Weights of a small GPT-style language model, trained from scratch on English Wikipedia.
Size: width 64, 1.24M parameters.
Architecture: LayerNorm before each block, tied embeddings.
Each number is 500 + 25 x the weight over its row's rms, rounded and kept within 0 to 999. Layers, rows and columns count from 0. Numbers have three digits each. The size before them is the row's rms in percent of the matrix's.

# v: layer 12 attention value, 64x64, rms 0.242, rows 18-31, columns 0-63
# o: layer 12 attention output (transposed), 64x64, rms 0.198, rows 18-31, columns 0-63
# q: layer 12 attention query, 64x64, rms 0.208, rows 32-37, columns 0-63
# k: layer 12 attention key, 64x64, rms 0.205, rows 32-37, columns 0-63
v18 099:508484532449550531467515504518510530511468508498527466541502557489505503477484490517500462489525487549528507474503469501535501513507513505505493444433463488476511501501472495503488485484498506
o18 095:493475459539518508468496506489461506491498523489543507515504454491509446556500468490517528506484527455466502534507513529492475492470500470529514484543542495560499502512516473498493516476492487
v19 096:492492518474466491436489494508495512504495498530540512541522514504449549481480496545490512552496522523519486494482459507462456500470502471537479540499519494493484509514464480465503488532493506
o19 099:549523520470482510504519489457442467456472509470454518461481478495499480473487514505546486509506465530533472483523539532532514516537494499493513512522494499496532512481543509526501486509481494
v20 101:503478522509515504491478476496530505495514478478519547554505512521454507515551466523470502540508511472502490497523511481494463517472486507409492509481482493513532495508545472511502525464492494
o20 099:460498489456500548485536489471481472505474502515501488497489536481510484505484532516469506529471518540475477527470506523487524460521541492552488488530511490530491490461476537526548474503489472
v21 095:498454506537467490448512449531464494532452489523473513510486472483487491463484507491474508497489498506505533533482527515506513546511480544517534480530543531483494516453527512525495502504511495
o21 083:511511517470448465504522536497501552516498533504534492480524521486485499551491501494514514475475494481486540479452488485496457557488529531511462484487502535487521472531495474463482492530489497
v22 115:522507472512540504495471497501494483466500511537462488543488554513498477515510494503489499461566494543510537499506487481505486501514483463489518475471567492516518507496512466466539455504475500
o22 112:480478510472514487512513483483526527496503489445502509519537441479534493516514507506498493555509502441493487470523502480557493444489479486523476522542508514507500489516469536500484542518490487
v23 108:539512522502502533503477483505497483487477469489532484506514509509464535488574512481470488534522459477506487453476495476554488528518510536528483507483503545500511462504465468512491520474504472
o23 101:487461478487478507532533506503466545529506517473475472500500453487491474515522493511528506541484511550443475531487501505469512508513505481502486490524519478481489491517456505522570493545486493
v24 096:498534523482468539504463472484509484503514481517429486502438511482469489522506490493529510524526537489556515497496492515505459514496499507513488524511452530510513504545479460500505530481523468
o24 082:515554480498490470487479532468488479532511492519454524469485490528499533475497481471494474547500483520546496494478539486532517495501483523474506494527555517486488478470477518530544492501449501
v25 094:508477505474555534531524477503552511485465535467492482465506481453506464466524486491540478512495510497487485487560464489488511531547513504520484484489500493482539512485479500510480485537499469
o25 095:507467463552522516445486504492454496521505509516514539528491472511480491528512483551527514504512496511456544481493513517492495516458486463514482477502475496506458510525537499513447538478510498
v26 098:515498514468461447492528511523510483500533492512489472483461504481519547517517482543514476489458528530528543475520515487526510500505461485543538518514494477558457475482501486486499490495493475
o26 101:530508500532521513497458534496531487507493497473464504497512495544510463506485524456457505509540509473538487487525507472525493494541498498465447491486531500471513448541494496509474488502554493
v27 093:492504479468509495453505519508476492516525485480480506486530523542535509527467504526520462487476499531448494514495469517495483517559536495523554521507479529482472499483486499473448531512523473
o27 096:477544524544466510481453495507522490483495518515511478503497474488528443491504489476478458453445499513542525491515538503538524517509529466504495482479514498491510498552528467502476511505523509
v28 099:501482498480466476495521517526553489522497496434448499515504463485501518567503500534521493508498479507503474523521516499474459516518479489512450550519514512480509535502486515504514480490539466
o28 099:552515526512409553524459508484472505534478515514477465522484491536499488482475522482500470499521512504508501508469517484514546467511510495478527501497501516468495461509485493520462511516509523
v29 090:524476466471482522544485528533538495508537500451535479512505511510545489465472535490448495526517468521497504520487555486516544510498501497495507478499481504506510493489488516551459483521469479
o29 086:494493526509525519523465506477492522545459495547507498543490480507470490538507480477543498481504539486463473567524540462480488497492469523499535497459457495486480505501506491484483511483528493
v30 107:471526516502532516477509535469484540491538528486457507478520454505500456502475513532526524519513518532491447506448502501470509565476519501484497521495516506487509509471459482486487514535493491
o30 104:524493466505464475497482485538487476504500464530557515499471512462521520486469501495536496487470495464521536506522519563495506514515487474524526457522475493442500478492539535500493499525488508
v31 099:512544492475475514449474541528526521507519532487496507477479497457517498501508504518578525508453485472490444500500477502509488514525472510484527512516505538494506518477526533476464475500497474
o31 092:511535514506481481539459468497473491559511473538510471502476488538519502503475472526504513488530492501550512471507551474471535514500514473455481479500494481481444504516514523512470478526514514
q32 059:478492513470507509459468516495536475501525497543532500541496509486477491542455472527489559511511495498477477472498530488483501492543481462513482455497503522471514503491515516484478497469566484
k32 050:548529467520505477540504498526527533508478459471489475489504500513504534471534533458517446484486526487503526498466501495503483484451536512534510501517493498526499504529498506493522485520426494
q33 047:489527503477511527469476483550531486493471439518542503503481478494468509488463471472500515485527512516506484513477516468507472520504499487529470460522485486443521534506513528528490524511558495
k33 067:559476501525503501475527518476487501519532494492479474517511513505502449504529521550504487499462525483511462471518512522471546433521479496512500486537520506545491488507489541465497493491475528
q34 046:506426501486501500498484533475517536522505501508485484516546514477519537488535527495507507504514515476519464569474473497476476446489491512538529518504532479533497468513481452492507511494510505
k34 043:464533499528526515513502491527514500480499522517523499506478500480489539543487471469514450476484500499449575481541497478509530542494525498493458490499510532550492477455500506482500481509507496
q35 061:537490502539514487493521512536498506459477470479442505469476495514487522485489512546473454491474502498497529488537451510502494533480541523517516535475517491523496531453513471514478505540474508
k35 056:491515532466540465504483478467538475499506485519534492485450481487543507522483428448543482531517468505506479477513523478521504476517510464478484502492510515480513492466512484528513528526490499
q36 079:466485500484469496522480521503461522559506499505538489519540541466507479520509540460508547466525531508500499511462514478482461490512483496490493499476497501489499479565476512468545490474495489
k36 056:539517486522469517477521530486498503479505508467480488523540458499477507444497547560490486470510525448480504518497493512476538473482506480506497470527514490461489464532470504501483465516471509
q37 078:537507535527532483513510497539524506467487488467510518478480453527462484497469459498484435496487478499525533480534484511481521533490531478506476524521493488549497516453534487518481490522512504
k37 066:478506480463518491518492466469507483502512459527499488500462506537543517495533426481533510559477478515539503486525473487482493467527500455492515521484522493484531533485514514510512524520479518